Weights of a small transformer language model.
Size: width 256, 6 heads of 64, MLP 1024 tanh GELU, vocabulary 512, 12.2M parameters.
Training: 512M tokens, 3910 steps.
Each number is 500 + 25 x the weight over its row's rms, rounded and kept within 0 to 999. Layers, rows and columns count from 0. Numbers have three digits each. The size before them is the row's rms in percent of the matrix's.

# layer 5 MLP up, 1024x256, rms 0.16, rows 502-610, columns 0-127
104:488518511530481485442492510517508506518484532499510504482527507539468505498549479513502474519493547456472509493516497430486502477503485487445506497502441536508532497479487516468452504528521532501479497477506530481516490504526538516501499500547473510489520493557494503475500545559521449495492531480468536530516475466524455484496501477494528455481521492536495538508484469507501511504492
093:507468504503473510464497515520474493519481524498482490497525555500504522513551484528510509535504491488514497500515494538541510485481469531508511517469498460501495547469476524522490476494480488522488536521497581523485496524494511492492476488516456508528490475463471569544490503498465515515555470474455488500485503484515489505432501512518463461470529518539512526457492476483481497458472
102:532544476478497484476473498520544503547490477528502519440506489502418483523498510507553461483537477526515518484495480547490555496434508494515443528459509501494545526539486466488452502477488481493528522493514514487534551485475529554496485495524516485520475483510529523508523509504470494508515489510505506512492457477508514512500466496495504518507517505459481546510531551464502475507518
094:496534513512521525496481531510527518487511495485502491470513500499512531485501497471476491511555510512529483506499466495516461505502536501481481549530535515495480453553510514540503535502521499481461495552533526511521512474495492477513511485532503531475488523479516486511483486481512534469489491453467473470461539503441489510504478503470480533485512508459522488488518529467500539505496
096:500530472446536503475531468512488481507482477493498490487485499488519477503496481526539474511521515495512489473484490458496534465527487504513462516464481486510446510494474482470441520472539518488462502528469464516524514496479525480540525510492474528470536481562540512541480487500475539490440482475487555534485492539522461484521494515470490493506499497466537461512478472487519525504539
095:501481520546528437475495493488490455494534477481538472501550470475493478499484512510526480505485474460520457501432493511502492489520513526543485467452514497461525507533514464409521503486467495513505495553462534479510485488556460461512508509510514478476549461505525505534489503501530473485516498482554510504481572499528516528515533509493490477519541505533532492497463512498484509498493
106:545501490521482495471536537507503503473547526520478450454539495534494475454498519518553478531528503470519498469497490517474455484530497540504499493538487469475504496514467514486448543508469512510529512500522458491454502519483502523464457518494499496452524516523500536516518474461516495499506544474517484477496538558517556487479467522506540516533497529498486509494537465505475525523476
099:474489569518503485529500484542479507498522485535480520495499491519517502484537515500452483502509477540490500510513518548495512498479501513503504456514517503499512507475515447459514479506485559449490499473496517508519447531453532514460524483456502534523481514492510519517527502491499513529489466530503482525524471492480542521496495518508467493507515441546487520492505497498497489510471
107:551499430481514514491513514535526495498499526510527497469472462505504510479492478482449520472547536513567454524470525499507486485493502461464498495455516485503472526501523503513510521492502562516512485555489468510496527525514502501490538516484523451509477498529515492511528440500527491515482499499466476474530480484495552487508538531490533498529501492495489524466479486529498516465524
101:503475469520478483534488498520480543521483462527496523511505472526515497517465478494511477548519513512504512510498508565490478473458481474490518537515452534499475543472434518510529508525505514458502494542467466485518460517466499490504457492459550525513481472538525500518496504472463520482527528472503494482485564494497503520506489493518462537448494495479510495523492513502473534474475
104:478442471500516523469496481498514521508518509458487545551546497534515495481521490523483491504516490509502499517549475482519539506539498499460501494478515511515532482476499483520495477504455444503520532501511513508495512496532471501503520501507497523455534495474522496524486536500516473456528490476489494474538527528497487491529494491492477548498490479478473490515520532510514525492502
106:495501486490523553468518511508468532505553494467516504518465512502518528495453530492487521508509562487517522531486477524480522507507506538512503527489499502543479506462508502466510493531439461457490516420504504532495510499514513529491470484476471486509489519484476518534513469503518472562479518520503518506497498496485474520488502514521506514470464533465534500498510507501499521492483
109:550478485568471526513563509494509488474475548470458527472521529524525464493513505476497507512508460502485547457492498516498478510524462503530460507544468518520474517485522521464460518515456502515503536502504510465489471532496516501455521448513536478510498521534529467501495513538531481486528498539514520516475507440525516488516472504478482511520513488499527520545501514458517435528515
100:473513552524464497525463498496488494523478491479488502530482496499520486508464522543497538525522531438517417488498509526509480461474515465496484501492502502448502526472554473534479533457509493505472484517508471462498500485493482470485558527512541497491567518464480500510505446481511517519472479467505474451488441505516506493490524500487499506487463500491501544493506491499490516462469
098:477454497580486519502505524496532510499522500516471491495469499507509540482513535521492530531541484494533508487512496494480500494535481500482536524468498493460528524478473523546483513550473465498521523544515483533484519489534548538501474471475543492454529467490532544492505524511463508514514466505523537489525478494503494494554496437474527481505504493480511482499499534464542537544525
094:470487511517525484481487528487471548475506507507562508510489493503528459492492527537511517480472495477491527487519525501520451524456505520488539508518501514518511499485498509480504516477505513484490512500486485502463501494495543484492457521486523532470531488445497536470522503463509490481457494462456496493483547520491492535479511547471496512493499526512514540509496521513461505478483
092:534506542497520460473543519485489514506477492495511493516499545506503495537484488530504488493490479516489504493524484498489534506465491507530541498496519487514505486530500465501562509495537481404507515511531489509490525519517478473497469510477543533502501480504470442491500462526512516447500442464444490525491495525508511489486547522467491544509521481475497490509531493442484552469493
099:499481521484482520508473490522502485498491460482514469519511494544495534482512501540511491471472484543436509504525531540471487493534500520502526527462514547472492480466490472498482518516506497438503534532506513574472454522545477479494497524541536466483480487478532490481491524455507512505471495511480493519513499469497512480515510483484517506549463486492481475495538540491542488475487
101:481517519486480537542504511468457506482493529529477463520522531506526491506524485476472491507441499486504486532511474559488506519502432505496509501484515481548477491494451526502485486457475522493524495501498485513471496484536491493511510536534524470466479527492488467545497531496505464462494470499518487500537416492529525517477458479475482504511497483489527482468527552538489507494470
099:482504524497520488544540485489511535507498507479490510485498528502491494514476495501531488514444504481496529483561488500449480474513526469466483511488510514480468518458520475508486497517521490490478552542498491485565500476484489511523508501471514538475492484469482483474469482463556493538511493480479502496482512504483481494465498502508510512485558514517490497507498525503461563508496
097:497539503492473535511538502461442539482545506480502479485501428481471528500495479489529502513517480498512523503464526503498514509499490491504544498510491535507477480487502467473566517507502486512509510484425533496500482506496506499480503485514459459507509479536510473506531518500524501539523499490486499526495526478460467512521538503522498480439480461507495479520488519487501473502491
107:439491444471481486522496538525529558500535509523518545491509464466507501492479495468488440544472499508469523514493529461507506470498505496518521497519548496509512487487480505445517533485526518485474536518470538517487512486513512513513486513508490543521522550496524519522555504515491478472522522500525507479517493484490482506526463468572511486491512493507520517506505481533469492542522
100:521496526530491474487537502525526524500498562507476478441518491504527512460471491516502537512493495494536519487474486532513526512514488506521494499487540506477474497485527510488493519499488537515483423455528510519506512510486458486535491508520503539444439452498463493490493509449482578489466507554522472509480502474507522498496522477494496531544495469496503518482463522546486486524504
096:515541502529527493514481496510478507532493478470490533494544471501440487477490494470514478508488466487456466510489514510441477519518483488517516511492490498481492514510471434508534549523528478471458506497519516490460517519517519466503508524544484496516513496508552488530494488523485466507510517490508467466529535511472477527505534513493476508511468489520498505503510521503511486525483
097:505476464516443519561498513515543463498521496485506518546480497466479524530508492479481530502504466491538521509507479497507549484501484513493533520512506518467485488461499460501514529499441500482485498518520474483487535506494483524410456476487511456498489502502508545470506508499522495503510492512485492517532485508478535472563476470516480521507489542504497494496485501492546566463510
095:506545477535536543507506509469519506545514478488481457458492507457507484483481498489480510533475513515522496463519519495516491454431492524486482501506460508491510488511467533533532515494525486518465504513498521512557502558500515528503508506483567498538442527478454527485524492428526532453500515492506514442505497505490479482527497518530498520484556527508506488490487488476518516491481
099:520514467501523504534532493544495493473519473488485492486484490510537488513467501457479469490490474467470494517491479478490478516513489465520559522497505514496533490523466515476525471530481492516498558506504513493523497504474489509501503502469506506492470497449533493496502502448481508475496471517459547520510517519478474494478484516486483525487469468512511493526426511418492550538519
097:485489486499487478472526482513508489565510481524477487492485478512503486484504525493491548492502574519486544483506562526529479497463495478520525543479491501472452517529487489477469552510482492501507532531491491507508481526519500513526489479513481505515531520513549473504491463495510515518486557500482495494461474528478468547544507470543499510494536540475509494495527483501499522532451
112:461516529523534549478508502458474483499506476539480514492551505507490517441520437531513461524507502462479528478513504545555516501487522536528522496525469488502536489480482497526478508493459496492455514507522515476510536502465467521502516517455463497508486506521487509536475523477505482527514465512498531501507513518511501454528499504503501458480469492487564534502500508527504557472526
097:481540519498479503435509538500517535536491511456454477522494531506472499506508505510458486518476514516534532517507470542509515509495512547507514510496510491491526535531511503481517524479475523480502505532536529515520490519518518460474579521511448474467507501515514508516496531505487528488535505501467533490430469468528505477538480479470479452480526531511522510491487525512467466542472
105:525474523476465516530558506522496463517490505477505484496516496498464496522485499522534516554504492486456519507481489510507499502536514516468495489484474523511509485522449491449489478538482509526493490476506492494500514501491547440447526478514505511548531468520465486481486512514523477512502500503477535560501495462505482502533512454517519484519483507462503477501496502523470561458496
094:541441503473571474524478524499486478519496485506499486509467482521517478492525527516491487536490463500465465483493495473463455484504475498485447519538511514490531502505511491479480505501503479506489446526468488495472497534530526483521494495491484541548501484504538460510507534526472479521537506536496470534536470469498496544497509493515523544509518523486491518486477522507505488484448
095:450482502504524455479533508476480499541492485550549512486496537487505534489514531485502509491489531492510475514511520475504530491552476509493507488463509497454564506491494499436511493525506517518526534470520508541483516538490509510505485478505508476516545514506502522495551480528478515489468483475542496493515484540502501524474487501505475486424518497492466552524499442498500497504451
100:510522456495498513475459477509484471503510451498524525488495500507459493473540508542516538539511501556492494528505526520474514524499478471454478523511503474505511468450479517475504532460508482487528514486448485506510528482515489488531527466499498459474520502464524521506500499524514519473491519470527455503491450509534499525501478510491439501481497525512484500519501456515507556456528
106:538508461510557492488534429567534520503479529512496454526526484495514509487526491470530482515513498472505493512465506523528518486502482509485502494523500457459507489493526486500504501528513438488485488455497470439503483498494523483523480491470493482522551499512494506497499526512467464523509474492455479511555489469441484526514528472466485513512480473462475493517539521460506512441455
093:516515495500537560512521510523497506499505469499488513519488484499465503518515450493525511457484477520547526487523465490535518529510494473498514483498510473526501488493473487486494483490448519527483512499532493532495515480547531486442490495487520526461501521457483477521472486497478486509508529557511510508532489526445513527537498522477503522525481462536481467519543519494476519539488
096:496524524513499488487506514506490488470473519498437482505506490486510458516514505532544489534470501486550510517462512519538471497486486512480491471481512503505524535457518464495515550498496537464448488544534515542511506522484521455477508533507476497494480509494483519507518474507487504489519493516509515514499498495489479472495508477495486467516527528521444506515490475466554556503522
107:510505522496517525516478487551462488477489498515509469513536495528496478514496496504487529496438516480500505535500495535494490490541497452509484492511469471511459488512521490499514498503523516475480484515484483518537521498528494527522473496509465503472498468533512439520479489490506491487516473507543478506465491524559514508454510512518528505511500504488508549509444553493498496470525
106:499474496490493532529525500538521481508462556488480490497515526520477521509474495510511525528533484532481485478454536552479473529475530454524499506565534472517503515517518462534499503481501529506496512486476507481511501492473508477485527477503458474490465502462483508503513478509516505531490498470483505477475456491500510504519497496534476495442506435488496539510506491494519525462524
108:476511498506519497455509479492515512531547544574496458471496530504486531498502496449533493472513514492487477569537491522502547471509464501499480522543505478510483509491502494490480530421502533493467514498504479460512498481495521485502499513492488454497443506500507504478542503529472491543497508485532483479507466501506536520529461484489531545519483479514475519532481499546521499493491
103:526502504513471504467508461480508541496481470472487503468529530497523488497485498454487514504490457479483479509510516511502489548447508510520522496496495462500479516512527480549468518477510471562525504509532495521503492521506487469497489526471453514488515513496549510515464507549466476504526508488512496544526476465530493514484507503493510487513477527488507494462478471521514508455543
097:488485504534543534505515520522471499503484458514499504500555518513482566521496481554466498443504494460547481478451531524447545488476519478510498514474463499495488544526528512518504511501500476487503434471512518506519490498515516499497505489507504557505491519486532484551468525513442504521532487516521515472535507534470525503510530498505518482502462466480492456526494502500492511461482
106:488518467473483491490531510534495506542496506483506480442494543496531495496518494476531557500477496468485511485533495476506524499500549487502544475477483496512459478542496454529543474488484560480470517521516515505495484515475501473421483479545520495495501533477453492504524482487483528475488490462485505531476529502512545528481489488485501494451560501507514460482456501532514490485457
096:513511491506452491480540540527517516530487508498514488472497533502473516508503475450493507486486474500525518554482508491495510539490486475468467522473483489479442467502494466488508516535453515473478503505535496472543454473528521538465532475485484562525505506471509503535528526502475509488487474468527485535467507463504495475496495494503496506470504490524458491488559511469492512524503
092:460490482491534510504499484494520491552509467478524496543513477509516488478535543481479477490535522505524480517456485527499536511486478546469481524523498472532475490490508487500523543459521508522484500529483519566483531544478528510444556538510510507489553505528494481521469515526498514474514510496495508505515487523472536500500552482510505530513515465511504448480500518510521483488501
108:490491514522507494541473475516467492507565499477536528539507473496499482439502490511540525498491493485526529539510522464473498475521531471501497501567472457500491460501488484482514466513485464562521487520455472525482507463511516476537539503470487529536491518523489509492533521529504522504484507457477571515487487496483496490527493494484492522486502506479489494471520491494480506474484
102:499503553533470491496466524451459471523543505469485500482539499480489496522501485504525543493525497504554524508508511485520499481478529537503488516489504521466520454491476516497483493535489466491500533528514474487496470517511500529504511540548507507542510518496533485500513527494501490513546492462455499463522508478477455504458504519542505481463493492475495464503471491539504485496548
097:501508534491480526498526500474449510510481505519444502484499507541497513484538487487516449522490526512478495513497461506491464483482502525492534496532497467551500524490508481501504476507482467517523529526494504503495516490529500486507501536492479485459465487481528527529485522530503494521453533437497469468494522483486511506549432472515531516537510513507507511425498493489524467510481
094:541470500478488478496504504519515490538531507511477495524517452497488543449498514508498491466500558459491530544512546506467457508539505470523517482462471501456513557524478489505531496476523460504587500532497543474499529496498514457505505488480523508503488495517481470503523463472485508517501464488495507446485495532487473492479504468502491543509517472495517465472515524500493463502509
101:471536527518498510490449475449440476439505490546484521484501489519550480483490431524522515513505541506552505502514540487464496474529493446505477524489554517478499513523465498456499473524486493483519504527505520478463523500496528458484519539510525519481485506520485532506485513493501509519491498510480541515511462463506485504476515512497520481503560507481477494502529480514478490520512
100:491498478491480538513558521513519505486510552493511538472532548504481493500497477469476512535476513504496470509511531502513480508514479465487514507479484490502480463494529521483509498501507509483560497481547493478512549514468483514501499478522503520547515541504499546538515462505483502473499523545484529501497462511538502482516498489476485516520474461479482459508481533473544468542517
096:469520535482514494474493509471474464496520477466517455517494530537487494465549466460504523517472452487460485518502452471517498522503486469486521504507495522492503506513472492526458491501473502494469534533532521468499530474493494590493568470489487456531519463529502523495525529491466517505511518498488505483502525474489550557491552477471477444501542521513501504509488517465468470518498
107:472476496496502516530490526500521502520489495511505497500490506517558464539511500494520532482509508498507528488525512500504550447510487487465481524512474456500470443460453470484472519497463512521533535456475457486502492519524500472490478506512529467484527518514509537471525496522482446491491520497509541528501532462465458518506508499555527495503465498504454467535524535475555487481521
094:492513491514521479466525510528518540568513467478474487551495501507445452509538473504484488480504486497474512498487528489499540536517537497519484479510514562531465502486504516517443517469493482492481485490484502508517489468454522495527485537515527508459508504570496511508541490509455506499500568524474514465508530503483522493513509518490511521538525526509526562493481428524527510452486
105:502509505489493507482468482456497491477499551538468479473486545545485526487460486520491470536467492470492486528520512468525557471494500493497473553545472465506481485494565497478491540485484466463469492476527515539496525505488544477511544501474539501488499503488472500549489503524524483523486457494516483491504530487510497492500532499519531524451464502457479473459481569489539545513470
106:477467496492511507452496503518493512497522503539436470522484483506506486522506513553455508498497506536526483486516527490464494475511509500468448504549431448517510536497501520514477563453502496487526497504515483502454475498513495507504476514549508548508503552497472498490523489516516512504487508486518535499551494516532503472503487510494485496467502495533479492511495507499494524512502
096:490503493499507486468514554461468532480514521502509542479550508526509489471504472481508520528477510476545537510530510465493487513485494499496447507490469499490495503503520519531493518520505472576497485540489525462519497527471492464488569504527480483486494519498503504464493502571535487473476523491558516509461497436470478486513495509511485452515479440488543480459499481497522523524518
102:477503492462475506511518489500524516497525472527493449519515510485484501513505492468473518498518523527506491481516465478476480488464518514507513463479522472459490488521490533479497522486481473509520494494529541491478496549500484469493486534487538540458479516468501494468464484501495458503501490504490471504487495546532531538526501474547504512532528524521500495488557519534478522480498
099:458488532511490561538501495539455516544476496507494534523508529519557475511484499486495490509459531480469539448522483534563488454539527473452523525484522510495472460516463495505500565503466497541498493534457507504483511515482500509506506514497515496481462485526502499468500526473494500498513499520567494538480548532508536500515487517491480511481466518491504472479497509511512507505488
094:503469451477521542502450441458507511529506514498456489508541506504489527528547491473486527509486519455496515498499512489496488507495504564472489529528517536470502533528487497502473503528554497550479526503462485545484509513528476482518536503512496505491460497554494515473491475535522459534506497493459486527443488489482540489480484468511518484486484514501505523496498502482463496489503
110:506490480543512512522565503488486511507435519483457510529492525523506486514516533472492504492484490527531520513488510468482507525530498494500462524496524506531515497487508472492495497442460497526511446558514501463530497518473480490460484527460471513510503527478472514483498475527513513515510491468516529469507493487476493477448499505553504566524491496522536544479487485441522493530503
095:525508547536505538518434522541507513488501568480503444465495494459540496513503499534493482480525512499502529454458508488488529508483487557482478494535513487498470466483528515518511476492486545523484474499497507497507516476478506531539470513500505507534530531468488479513484515465479474502480481512511503483441487456457514484532506515505539521496522525461520508551481474490526493454515
098:483530498521513508514487497517517535533487519485496488502489505472519464502502514524518487493509497500554492509454495511524538485448505483538482511480514475511519479506541529473506547503534463458495505465475471511549525519478509482508521521501528541440484480465518494502495486500497489562505514545537489501526527514503552489483491493508524483513526494475468451535544459478536528485510
102:485492521527531500462509482500517477503470467486513486520493481489474499543476531548503531507532433499504477466524501519526563490511519536523472483504514509485536513492494481493517473520487480521470496450499508518468480517472515512503470505468493481483503438467454522545507495484492453515500528466514475495513515484551495476468471442450517542529519502494529516563489447477524527496470
092:551508495506488493545474500462495486494469535501512509476529510516498457486469452513477488508493491461487562519513485500508522521504483479502534458494511502566528501474494493460506501460514481477497498529489563532526480545499458492480500525509472506420476471479491485466526522541499475490510528458514497494431529531466523502473446523470488514520500475515515487453482495527471526484498
108:509524517486492526504500510545492487460512534481455480504519481463534487476519453500505511510536496507479484455489496494453518522501453492523502475534466506492518454490483476528515551501541536520455474462534485494505500471490477504507523529519480458512472536518449525521502519505513524482514483447538518536541510487511513506528454502495488510502504502497509502480524507484506481533509
105:499503530507481489514466490522504467502491491517527539527515524500498446462519478529483577533521503558510476486508538472452450539494464506466501509505494501480522474554495488495482512488478489549477549492510516514541494524499491497491478475516482509479515504458492508517520479522495458513512527507506459471417483503492470510532537498497535479506563478490471558546526441496509569469495
090:486507521463512508484487537503513492478484503484474473527497494493483499491527512494479525533450514529458500528509482493489511502556528507534497527524513524521480504485490501493484546521500508485475473484506450506512474481476511535523489472466540528485479498495512509494483473515512495475477459499516514496521499503489434510535429477476529509558508507472517480540505510489431472546489
096:458468526507513483457496522510501494484462523508495506505500521511484528458507511530513462494563468497490515515483501550523480456495482541496484477495500502480478506472464529477520560498462481500485514466457515509462499523497553500491494477448486507483539512493471518451517479510482539507492490446507513467505493523458516479475508536522511500508492497494475502537484518509532468510520
100:510507467503481513525503521508547497507493537510512494500494514493478494506494481479507507471494487489471485495501463551506523541501459472473464506477481543480536529509511511435512509501555472493445522539530511475515499514457495487526496487466515543495503503520480494481510481465496539473503443490472517503474497519498485550483486480514515449507501461488503467491506508541501492532528
102:492488551517569536547487484472486538514503498476490517539471513508522487554512504520490518487473487542528480447483506483496490470485471488480487537535462523465541500475520489529477487498472484489525489508507491497453493486509485503538481533461502541499505505543467527489507514471518487506482490532455545567494480501469495494501503526515503514500506495482446531490511493544497485447508
093:507532499504496476465464497466485477519498462461482504529500496494519464484506456516498483478484497521470523526534528485487487518481472495535467541513460513506489515482482479499462509546523516496501510522535533532502514465530479502498505547462481460489517508528523504561529489451496497461507490496500483486438504505486530522496442500510493493490532534467503494441489478479478497484510
099:494528534498486475486531482505562493464512516497505525526509501513513494547493521530514537515517478518529529472470524525501519532476502466498517526549520515473520497484521534435536500492502515525452503512476570492466545483496523523521520486498476519520471505504497460493476470507509514483533471550545476475493467510505484524454484498524524498503480465513491494528496494502480506484473
098:500484528524487487490509469485462569514510549471512498458474489522454526471474516477511512429509468506497533494493491521554489496498457559501481496511525522497468480487497521471522526528479491473514527506528498489523492517538486475519487517480488497503493519499466510455500551510470520466510499503473477529488530507525484488447525497503514512522493478500563510432529506476494474514497
098:466464488528543525516552508489531477526478472480553485466543513502535487518449509512516518513524494502531464472463428478538494445472491513525534511515494507515533512500482493500485492475519514509489552503524496483506492520498526488512517522513505511506489511535499470493483487512567499552491514477543527460492456512494510474493509511482512540500482517521518479512492474487475448435482
097:479499514455489513517460493492471489473496491478520498492486486469524511476498476502510531535479523537493524490535490450478489515514490470507531496582526508509494499516516493524491510534543470492524506505512517509483467508519492553501483494472503506489509447491482486508467482494496509502515516477531483546525515485503523520503456524533523527457580441508442506507489477511476487491539
097:533505493515447467527503494481482490525485499523499475532528478524442517487482525491514512486487469506496493537547525531469524482475491471511451469518503467486554487497525484484496524465539484439519538514501525479470508521526483500473535510489522455480551509523490491538527490514524497525504467452502467490504513466516500471484494485496505527492491527455521504521474486440473506503456
103:526522479475484529470519508518467494534492499510528507472466445481501533481488473498513524527496506468517514482493516540463493522506475511487484486479523522517491535474483479534481518553491498478507505509527482495513474526525457492470431529496510534519562518514496470499526495454481515492518448469543497526481545451510509483515512545496493544470470532475504472515475487513507466517505
102:477542498499497534498507493513549576508477468492495467506476484519512526506510480429511523501482515503516482461505495468528479489491443518460497519512494489481509516496488498487506533523544501539515511498526495523493498513445474494470485520511497510486513495471450503454486487480485431529558516487478485500515468521454512492517523471492505485505469513482531495521470457512445472502455
092:506463473482468490465508509502469476517473533538515502489478562509477524562502540529496508497513504502488478423483527501479515512493493485492491480478486523483461475480517495528546459532484512468543503489547480479487515492452472519535513530521507477512532486497490550551488560489515481473485527477473481501460483512554513482475528552502451505482474476485502492496521525490494498459465
095:482508491527524486505533523491536498465532495480509517504497548493475526506511453550482508524480496488535475485494481507459494491492512478525512520518464519528478522511514507494481454511522489480476448525509494500475471575501509505476473530496480465462502445541531484487542451492515477489539485511470489509475529483543487523472500537503455522530468558482480497512522475502499551528476
101:497471504476507472508511524488501542504475561526506465493476484488482462510514446488469525494524507489426491478536515534491482494531451509514477465481484489537503473477487517539535527499484498457516509467539495512544477466526504489499487528496448498515526530484534536484477444515476479532483483523480496508509479481499540497494478480523462484507523525521489503471528482513496512482531
095:491496513511466483482507515547511506516490509507479538516493491426479498491513493514517480468470478503500516498450520564501487493502487469487533459517511539467487525508479556493506540474494512502485488481564527498512502493511491495495527482508503457472508526487510520450483475460504499522504523494496465503478549514506448536497503530538506486461498501512553506511492478502471529528534
101:554486501501526495503498515483488536454543541469498451458500481455470480494521500462516519525534457518480527529457523522499516511492530506500509508510494501491502486484460518481484477544517484493544496530502463509512509496478525447482532481513489500502534497523523513515476507516492487511470482466509504549517485465507460478534516480514482523505456524476498460504501501487534484481509
095:484520535513500515485492475515472484471516511494502482498495468497466518484516506497522494497520491472493476475474491482486479525489514501502493522498505503472493515487465511515490494469444519482532501541488453480505515512501531511452537465491480502472570462533523512501485490502511524532514483484514451491477534537470516518531518486449493496520496528534521472505472518463507516506502
104:523447468486472546481513509501494510481533522438487474512486496483474474540554489476483518506508520504519530498486468486476476468466474498524559497505528515503493530509441480528486512534510478480482518510456454495494477496509505555458528519500471478477490507482501512479488471470504500526487514508506473521509515489502465530539500520497493492523479434507481485471501465442510517460526
103:546510547502516528478496517489520520528482468506492454486461508517482481520473563503489516536523536538530485510482486522525490488520516550469470504482529493486507514502486477512496489499475518486483460507505533495552556444499459449472510504499552487510480516477535484549479488511481486472513526467503486517504488521497515477506468508482493518441475505482486523505524473486504465486475
097:531500516498533512521506506476487524498545509500542526499484499515500494494466493491517534533513504510537475533552533557479504480441497464485495512511497490506510510494452538501499496503489527517517516501508497507491498498492478486540505502483500493491536479524525489488545522476500517480489531484508478519530478495512527490516469496451526480532483462535527516518515546528479449490510
101:489528508522482497480526474500516502495531476501464437460480524453500484508507520506483509527473485484523468518549485460511504491503498497498479486525483481491507500520522499471478497459530501518494514450487513530503494457480534530504509478463498493493504498467480503479465517500527509511503507453493461497461539506539525551467499461496454518482532494491486508486491496508512446497477
098:525498484538500491455517494518495485503537524527491516512488503517458492483492479510462506562483512468488540485496477517497493472488507497487439536467508466500508510515532514502509507478554497461531534460502508484527513508498472550452532556530512533461493488501510491499476491498498508474530473548430501491517535515524518495441508497497492509466532499480537451503500524485494491503505
098:511545491503517548503486482479501568482530488547502511528475496491515474525530522517500470502533475471484495512477494486494506511535457512482562492447496540462522470494453535511531488490479481511513496482502479498486493481491509487487499443481525466513521547452524541516493467526501544468510525528438530516527541515515506457521498518522447513466528530504507498499488500508497492480558
091:487539495498473537520511452515511486522508468532460508459508473494520466458506485528512511465495497514499499518486512476471495498507459479498529507499559494518478529457510481528443505524519456483539499499529523501495462558525485470487461487505494513491501524519494479508483502518495487474518433532500513498469484496507498492511541509464499510513453503512520453464495473478533489467471
100:480499516508522484539476526528501452545491520465534479496490502493478501527504505539484507479449475496532512529538499515490509489488535446535522517508482511505488485501509522502482542433504485445530506473476506475501463454505528492516496542460493481504494504509469472518466489540538498468526489506524464525510508504498500476488548514498473488564519466474502509486468506499498476489533
095:496510514479482469517452520525461496560520469474513514468507512483486487536507453500505542548508535478524484469520536522500460493526482517482507510492458502489547531531536512508506491477473500450487506498523547519541496498561511480481539505534474428465537509446518477505511457493480504457516537530513514534482490509483497484557505475509504475513500501437506504472475482525508496500521
098:512519491548508532477501484512483522511507509544543514510517515463513497498455503467492493503527516500549504521483553522509525504485483495460466497527477457451477541514466517521545487558476494489458455452481517467510510468502516527480484479528498513531518469494501552525512499522547447531557511479470468521494468518495502488531519463501501490543437496476515475485490487503516495491474
097:485485503489502479512487488478511501482471517537519513484469498462527466472467466539529496511530521477490489482496534554491524527504528481523487512485456532524503493465505461481535495489512499519474494472474479486484517555463487528513456517516531521499512533509509480495476536514517510513508532492463494538461438459465472488506499554501514478494523473489505460529489502521473486501480
105:504522473471519514511567508518449497528497444492534473535535473471471501499500463461568547515491470515526515498492501484464498457506509497507517410523512508479473480500509498496493505503468504560498527547508479519504500510501517537469471516501492492510494480484493528474496467499508479477515482456535515476503518492559456477497502552483531507516509536476468510489510490483498521509532
104:488515476502503490547511480489516500538523532488508505528491570476486454521515509501468509515486531495465531553490514491530545528520487504483537483517486514482503459537509484476503548499485479564512441534523533455504468504482486470482499511490498510528486514476495487479468480497467512515554505531454460528456451465468521510512443518489485497467492502461547504451491509497509519492474
100:495514505516561515560460509507525476504511497477472487485496479478491501492478459488506502517460492474493507510506474465495537493441504514471517537457459487530485489473493509498493528505500511450529507553488483481510479485524509472507531549504510493516518526466453521517522557507508466525470528495497510523482493531523539468433502513510485512492505489521537514550527492497480513483540
097:479527510460511497542510518527482496444517496469479462471481498498506487515517531517499515507488549509509481503487426472475505475488499533491520504502508483526505498503452492507465465511455498502525513528526468542541450509518493489446535475467496476492530498529523516509521457466460502538500506488483475465529516479520512503532466549513507493515517471536518475472474493516488462489529
095:493480498463524498532480496498465519499488528513510474493508509466534477488494518515466508494476473492532480500461492511472450498530541470499520524507520536544493521505461526474503490526540514502509467518485480504496535530479502504488488542517478516508521459492436492546528526500489509485509500488525504493499463477501525473531462473539457509504492457499450508514496513494505433494481
099:497516510479513463546534571484517531523480441473505457474499531488534500458520474482495492516520464528480453503477472487470517492498471504496475504512484468496489499495480444489498457485460518487459460537511504495478528489482476468523542510467497485506480449488468516506501511498468499458500494462539520509430509488489465538484539480515537480481520527502528536492464503493508428504485
093:481478503487549512477474503516523501520534502538450511505504490476522564524542477482483519471527515522501478541485519490520482507530508495521542520530561536497480492517530503469506495555492483524517434519485490489485508590505461548488496479494499513519488466446488506499510509500507496461531470532478509499457512497472523486476478429523507521522496472481532513507545508497490506494450
103:588526550515511517511495486505495497526495477517480490474524508500485536489507521467482457509510551467495484520495505490513428468485478489505508511513453479469476512556521495483511505474455501460480494489539472483453480523475511497530434514489523510481479503485527472522478555461500543475531510439470510545458522496526487482489504492516474494475500513484488537511490507493516507469496
105:472516514508536520511532501571460487521494519487495519462479466491486541516503485525493509455498464515484469486496484498506423551506512503502515539511494517486466485516548489458468529513510490493512478503470513459489479549490487531481537524486523514541480495461490529499505470460538532466547525487505518515481488510539518472514508482541464499499558491511502531509511456482473475508458
092:528460501473455560474508509506511514496504510462475489474483509485510523525502517515510491421472486512516549495465522497562459475479460476531509515485500517506498521502515499484475520472469500507503491466521499539481521501514469451456467485492523475516515519469485525500488523525537549531474501480488477529516494488479503496489467504508520520538501481548521516491502529491492517493483
097:472467523511475512517520477498515495469488485505499497514527513467496485486485497472488546496485471516499439495487477516470511496454513488501525506571479474487488500555505458484499503518504474530484520496509506519476444472498510510461452504489481503506493483481506526521535524475468496474491545513504487466501524517494489499506447522488500531498506479472485484490495508493483484484526
098:498488539494478489519516486477513499507522495550508521519522529501487509529517529499495505514518547445522489523531522445516475531512546532492535452510486520463497476528549519492496438497469521495536496509512440447516477487514572502481512449473491507535489517483505474491460498536489538474509471480492493533521489457513517477500533476497510534530498492518485506511501497539479493520507
100:574497484521518490502499559546514526503477498524486480546491453465476476502504488513540483541507507509501515517515501533478474535501542460497495478533479488525503549474498519464464489525514482477459462517485538485514481528487519505477504507520522498504497504497509490551572459506474532488500517449501542500515495444490514497493483472465509470488516528450473519501505520499485490495493